Weights of a small GPT-style language model, trained from scratch on English Wikipedia.
Size: 10 layers, 2 heads of 64, MLP 512 tanh GELU, vocabulary 2088.
Training: a variant of Adam for these matrices, 157M tokens, 9565 steps.
Each number is 128 + 24 x the weight over its row's rms, rounded and kept within 0 to 255. Layers, rows and columns count from 0. Numbers have three digits each. The size before them is the row's rms in percent of the matrix's.

# layer 5 MLP up, 512x128, rms 0.115, rows 0-50, columns 0-127
106:097109088101122193098158158134123145116128160085116125127135125125139104151146130134106129089134090115130136136099105098137131167172169105167108101127147107117099140096114126095178132141066147131132157151153121113154122136184106108133110118133093150127136132113149107117115118137151109088163126203159120122115119096128115132154120120098127163176116130127125095162100107113142116136134
088:129156127114097099113116152176084090170151151158123134138155122105161135118088119120126187119125125147115125146153158142141088105141129104095120057109146110123150106139105131093160125151131128161196101135114076135114093132086111106093141132130127108141177146147085135122089157110148106133171124130129130145156128111130116102161150123110082136115133105130107150125123155143110120138131
100:172112102126145126125124145108100134127103128105111163151128158123145110116139133121166188103078116089092145121128090098134129090108096136096139111115129100167134109107159097146136139163121192147092162100107132135119120161113091096129191131121088134128134153117137152136146163138090124114113104142111145158143124155117074147131131104139128115133145087119145102126154148142185137137154
089:094127150122121083125125132135115144142093164159152142111148108161128089137112163133133215106109167133104080133111126157113109133125137103066190131135129092120118128152087100111114098141162103128154142141130130124090112138118138125138096149122133091114071107142134148140139123110101134102156126105148141137093122127152134113124153129136188146109113099133089109160143141132121122175144
103:127145076108134127154157092105134127168105139156105153165096111134108120168133153113146147118083154163156105131101137141140131118126115133148120121125153108112113133163089116172144159147115141095139096117175091126109128198099139136113154144120130141104124155131165107077135132086108125120130161109163109164140097104122130101108138121100100095108103117125148104118139098093137169155174
108:182111130134134149139155132095117124109155139137110133132099146122108169160114098138166109119121089180142096127098135133099137095142119131088119119121118069134125093165141126176114102108119118143161091101120131124134123152157092094144180159113138126167099092150145137115173166167096096133126124157108097147143127117145130111121172113087126124131120129149175095133120108158143128090139
114:130075140126102183121089114130101108133141098120119091158143118112116100114172123134095152126106072118169155137090146134114139169137128114147119118102179129131104109147115216128165127114106113153144097125136105134128147158127140138110150130101108108170171142119151121137114181159127112132124133147122138156129081135128127116128136084129164133123119137117086097174108121125140099130157
091:127131125162118153118149178118127108162140097120157115150162105072130102060100137142123188152089153141139096149151135108137135124128131131145159104113135124119159101103104130109126150139165115129108098108125110084112136112170102111110148154181149123139105169135130101138165135143143114118175108159122134143138125166154180122131169104115124120137120139120067082129118123152122157133145
100:116117075142123145128130149145132124149111159118139138145130124142109114101178157115123140123137132143153140167101132123109115143080099118161150094094121149204139154144097108114167146131148171163121142133107108179129127105116153093071119133161104155117153185107121118092096111133109077108144125111145134169141085124140156143143112122113110088140140113153108101129112124165106154143131
095:176131157152112146130098117143109092113136135135104107117150128100138114079134115115123146112112089097116141124134084122132125150136163105119101115122101137149119101142133146146151117074146104150109141058137079144076134111139098146133138129115129154093128136114132132142141074117109189103153125117127101129167127156154150160087149167126167168152144111162148141138086119132121084127095
093:107159130161082111127125087127126144126171091111097137137170141144112082092137088155088149115170108116128128167124117122143160110141111162110139117125131137138162137135161117098155129130161128142125111098128109125147134084122136095134126118153110135088126142145120143129175133100139139113128125100094115161118163156087067099118200134158143096115137084150118130167120134139173130101119
096:111115090160109151108126169128166113138121135117160161133120113102116147122121108136065102105099147140140165193144127115126157075141155132147123123123145095135117138105127136122114147125109108138142136106130128115154146159173150106068188098151140118094128141116137133134146103140118113103115126175111112148153108117148107159123151110093149135138140157160085112124114117173132128090198
108:132133096126104158122109113161130123118112146103123155122140121101130138133105115190118129148137098147162142139119153150140133128122147149132100120104132131191095130166114134136142143151105124139131178109084116123159119136118151067069155106159088125089156123181132107112148102121104131105092141117110084160100134151162143124120131135091140088144096103154120124139081126191154118117123
090:145118079104142141110145137114112140137149120104082108174116112165160142109141152104139097108144149163133131142124138142138111095115118140105161120105155096138085119095099159138147157106133136117143139149141149140136079114115126129134152100133095146094125151156153135131175181132115053126100097133116123139125136130141097161133156114154079121159161147218130115136113117137121136109126
097:132155127122097110086115167132157106117150097116161143172106114130131144117153132136142128190127119117136128129110091106126084066148121127105115126154137160154092077142134132156095119104111086143169192112169143113116097175156134066117139136085122134089105135158165124144106136114093160119156123119108126131107124156122124116085123149151134141139128120126142142149109106123162135128132
109:089112111169123095154084142156179109138091161147133181141125081107132119142165092111106117122103124138131126128104095098130122168126087117124084132129127106178144153146100109123167131087117088174134125117148134130135160112154138130102091178140129168120152136119128173143117176107142116116141135161141116127143094139185142141118125109124099124104111109130111106159136122145157137100135
099:148123140153132136171167097126140101139098113097092109109099096131125160136116108097160127160096151162135155114109148119148127159122153127117151136116144128162147127180138136148096141113116142134121124122086116101161120136121141118127128118118114178120096141148112109112126144135107088106181163129099032107107136129128133148111132114152177118178155096137094088131152150104123113119168
103:138093120122143136173158121110204158097153180171101136127112125119146154131121113119092104136102077076131140140116083138121137132133109104106134135144158105144111166152095155151112135113093139140127144098148119135115157159152139098135141088116103127138131114096142152130138126143125129142145120163081075163089151089132139153098176115153118118164134111121144099136150113124147126164154
101:120123121173126124145092171100162169149117140079106129115111127132138102131122112101079111108143140138111088133115092104084134144115116145122117102125128140136134149103126120123137133159125136166189114141124104118143065165139161121140151181151084114121102109128139141142169134118135097132097107100164099110109121158145192107187134138138149116166140129162110126145141141106143148163135
105:145110126117114138126105170127113132103126120140129109174120097133150115170134163103127158114136122142142135117111125105149112135111112124171156103133173112204143061188149124157111151147153117151108137127056093081087134142156148101126112131148132098111131123159157089096093109112155129116114147148148098137105112185102132143128124124127123125119132128123156100148096133110155134143149
107:131137112121102141149108143127072094119165134171157112170123115118092120166131122122113147104104093129146097119114107116139119171160103111085164134130142129138129140139145108148137159115141123131091114104086116120097151121125102062155138114140128182141099119086150144129129163105142147120100120096172164103162117133122128104083147162095116112150129130141128165125091159151189144126127
106:108117132111136131157137152169150130109130126157124135118109171162141179155136118096129183110113103155132106146124106133172091100113147125097179084141110148158169141129104118119123119100085098154123095160123103098114133087146133105129126110151091135120151132127119127167141133076103122099099103143113135148156117137130167122125127074096131110149167130119186098118138123116152142146174
091:104161089134111098189124054150128165123132125155197113130151129154163110130132179127133148105088118120133154130136140126117066123122125104101134086133174093139123093126138132163147137105156122158144136113087140141158094131116077150137117141123117108116153102123147162149134107124120141136131137149126104127126168123107150146123179135144169126109157139139123104140129113179120103116148
104:144114138128108118111143170109133110157142108093140127146117127114121161124139117109168145186105109120144145128130097150128147105111105151132173124083153110121126124107134166083193118118158093123129079083176147105113101146171117096086155096129119160144119145132097146104102166100103098116108120159119138136117112143089108083117150133139142172132107128129123086095113128134156134116162
093:127147069145126105115132095104104141140141120131118125132140150128143128171093114119107142122145100130129144130122129132082121134124117138085131140100159137160089099173100186109122131106102169116126105124150104116135158161171103131122167113134184175149149140125098129167130122083126135105130106137085127156121146106126090081109128122141155180138106143152131158119108077090124149144167
105:135135170153117099142086106083103104110135125110167151135098109157150111124119127141110116117129127104161147159101106129147144082104084096184126092111137111141106127107138131179114141117125131124169174082152116114112169128123130127142131124172157106142170107139159099161146115135063130118129103138109119133112153113086121111145192148145145110129158113143126140123114099114149162164125
110:144121129114134151169096163158137136114131085147131179118115154118114125132137104127096166097171118126126108173102084114123142107156137124096111088122149127159136121098134122153120106145123123135089097168126114094144124109124089123109105143135096117061146101137133194143090145116159120113158152106147112125158107131147111154101152127078126123186141158159112105136101121109158147148147
099:149109081104117160133193156131090139111121138171181142130090122113142158138106142117159126133131069097138168157127125125124086138174117136121115118140131122119161150110156156089101134094154093110119147103136134074112138132146087097142132140122167164123109158125131117140098138120125122100119118094159121143157103133099113118070168099153130113142141132143150158125109135151114157091130
095:124127080098146135142163150094113109149127081134126131140141122106099090152139120127155103111109129098098135137116134149103143125115185125153151152154126098131094078134090129160125150148145161123081105087120121091151139152166106143113130154133161138137113145116170124160176132107101102126150164141151157150109121124061100123105155145142107118115179120117157144133112087112153141153155
094:113115129124126138145185113124136184100109134135133090151140094125157120110133117171143138147111129127127095129115137109119107124159140046096174126135137074112168161117151115107149156112126139136140104166116120139119121132154119120115130150120148101166067148119134114108142139124158141102170129177105087175090158119114144123091135141130129139142073118130134143180148095145117120143133
108:091122115115128125152103112151111152136135134144122153105134101122123089149130147140136117088140134091132104137122156143114083154092160113092160103057130128102118135161152145180125137122110118139131145090160125136160196129147133124080105121102101128178160130147112171119155143142095135126159115070154140120160147137137119117112141120135131081160138090130138101135093108140154091137158
097:060165111096134104090128108125142157127131136098140160122141079131122143164105148096095158137148134108136140113101108134157151098122124117116118097152123118116131108138116185121104099126138134147147118121137138150131178124121126146132107070110139153153136134176097162154131195124149127109144104105119106163117127147126128162094132163146118088115109142168078142123131134171139099154086
106:113147147121097110176100127108127139117110126088137154126113131122086122126146089139135134122136079122156109128128091124103111145135121086151138141099149161091143121161108177124140098106138136159128146162172095165165142107194106111117141158127095116121124124131144171154127167121116140118123165140165144158077126116110123080091124121109170127119094086136115150139146149166126099135165
096:123147102097096149175127131093094167113099108146130094112140131100124157155162161096141134145072100126152111110121124100125138169108149131125115094116149100128136153150114130108106155106104125121123167096097131097154116146137123123174157097136110140132180125152132141122186176152155142092084146143081112166145111150152131107102135171074145146124114133141110131139134096143126127143125
097:130154120099110115112102127157127157129144150106119121133143119102131100133106107143147118088125106090097143130133106181105110151148131156161162077111197083151145107166112144136114120115067148165100093128142082109126127175115126144112146154168148149128142143127132141122103099116145113134175115127143081141099098133168153138103119144099123093151172145128145116146156135116142148094111
101:149152102132146134097089113109128119142093129094149101158112109117089069077126178106129151136134125131166152158113095132093094137106158093157126131124137115150115141138126170135134136113122147130147158128089127181147133140124100083114148094153129130132116134148132173138167126133062118140131114133165088145129138100150155101085130108102098149152126129146146105128123103195130121120115
110:099133095139126125141177135084190166172162104140134117134104099101119105117139098117149134154107067118167105160103066123167100141165120161149120131132117140122140114139142185170123132104165137109147133129175105137155130121140097094127153154188131138111122128124123130138120135126107123099086130128109096130120126098105134101100136129106128107138135153114161143161118114167134095138140
113:152146074096145118107144158144138088120136147176130119150134098145130090146091081112138150147110151127099143112096109129128127136140116107152139126151125088152128116125110150161166145154134130127126117120123097114122130191149167158118164119108121122112149097158120140160148123122123120102106147116114154088133076119142152125165133144120125114113149100143138081175160080102158175183099
110:095121111149110150122079137114080152147105098164149149122140098139127128113138134159185127137154131152109100174084113121141125122101080146097128103156126117169091113128119125162158119123107171158129173117121134129148093126157124108126105107072142137130112141144141188176137152153129119107152153148174155144135125115107090146108140149147109100133157142096126147137103090093149137133138
104:106135129177108141139143132099086141132117166112147075150095121121162138178111098129142172144129124150178135163138147148089130166158174108142141086113144073150108125109136123102120127148102133106130148110134075121119138123125145101135110143169113155147122114139187118138144139104140136137132134095142131170172087114126089122131128082128094117135129158127144119158142087087154117123136
100:140095067095121133103182153115099156133108072114132140109151127169158121125131156087146151179155102087138120126105145127150124116125154119129128132109131146130125091106142141084149091126088116138108167132140129127121127118171130100137128158162133168103142166116173159143112121145109123102097188145137147108161109117164145146133155114103138143184145120115117112101114130124142084118138
111:149100099130117169160163134103118136104075143113154138108132122108109111166113128119076133151134154131137104095093121096098152150104138130102104131134118149087109130156161121128145122148169174196157128098113103115090136158122134130129102100098104185079143111145129097126151159163115095127118175152128136137152111128126118122138136162135119117126124102121154134173144118092133116084159
105:171135102139104138155176126097114203123138142152151156125142166151132116147100071100113121147141129114122105103102104117134152139123119081135159150145123102127094121123149128118115131154101160151158162109150127090063130145166099118113122125165103135059144111142131128139156139115101094117144135156127120119185137158128124138127146153108109157153140114153121154085100150131129150123147
103:119121147158121169120160138137163154143131132139124120139110081171162137139148107143133102130146137117155073149126069120116144104156135152100091088095178122102106130134099122159108097165132128095170092118129102112113112120108114110122096152140079143115124131152081115137121159120129118093097161137155111139135143116135122127165117131109176109185128139149144147173142101102137158137165
094:114091094135107138136090152147157101154113147114111139134137124141119123101119119092134130150107092134141094083128097138106157104156116149133090084074117132126123136143159152073157136136142114127150170119124107150166171119159159085117140158099162141165117109112120121123176147105082119109124145178109117144158138134131088097131128113166156133154121106140106131133154074149144114093111
099:130135110133143169126167088130132107118136129149083142116194148089157101137154125069159141108151141109096074142118120145154118094115086157133139079113161124134130155126118134134149141153118118159129105108124127145068130140129159100112155126088110151095159123145131134139107128152153119161153141122129132137132135170140147094098158144140127112138158082172132134119104089100148162100156
106:153167110180137129156103084098136094133102129089106131174109096133121168137118108118167101107169146119097102132102111120112133161084126134151140107128136072163176166173141155114126161111121133151126120116130114121145129138121131100164160141155145164137141140121139161155113120129096104129103173143152132157131071145127141100154129106079118151155084117131129154116102112112137144117137
101:082140153123116131132144120173133106134141163131115110119178123125099146102078145121101216131159130170154128176104136132100153119106103099084181134143154119126117114108135125126184129145149155177128148142126114123122112146109133111126130108110096121110151133133129102098103151119103147123121117127125121173100113169113138077113143130132122110133169114172086105132143108125134176143120
090:102139147149116159084127097110102167107094108100143127126129092095155142102132094138163110160085128103158137126121109119150131099115158140162145130097130116136118111108135168168120141139126158162126127107121115145096118156121128182108108116114118085116097173128145145157144101149057107131133149105128093145099149141128132146163099097150121150144126145126119143150184073145151095164139
094:100153146083116112168137169104068168157120147134124123147162095111111124129156169131173130078130093140127127100116175113137083121115138112107127137114143131128125108092120134105117157114122116141064162140155128158118124152120097146113123132131129143124121120086139133107154123100094131139137142167161147105100107157128121123180153162090146111160157085153101163125137149123131158091116
096:083152149170093145134140096140113154106146160176147157087158107134154147113167127143154142086128117150167145098139069089114140154159108134125135123132145084160103153117093170156144149133104088122102092143098118122128132129180134151126086129130075139142139134103156148140140119157141124139140136135108122137103121109101159154135129162118141103144110134134087135137122115117092132122186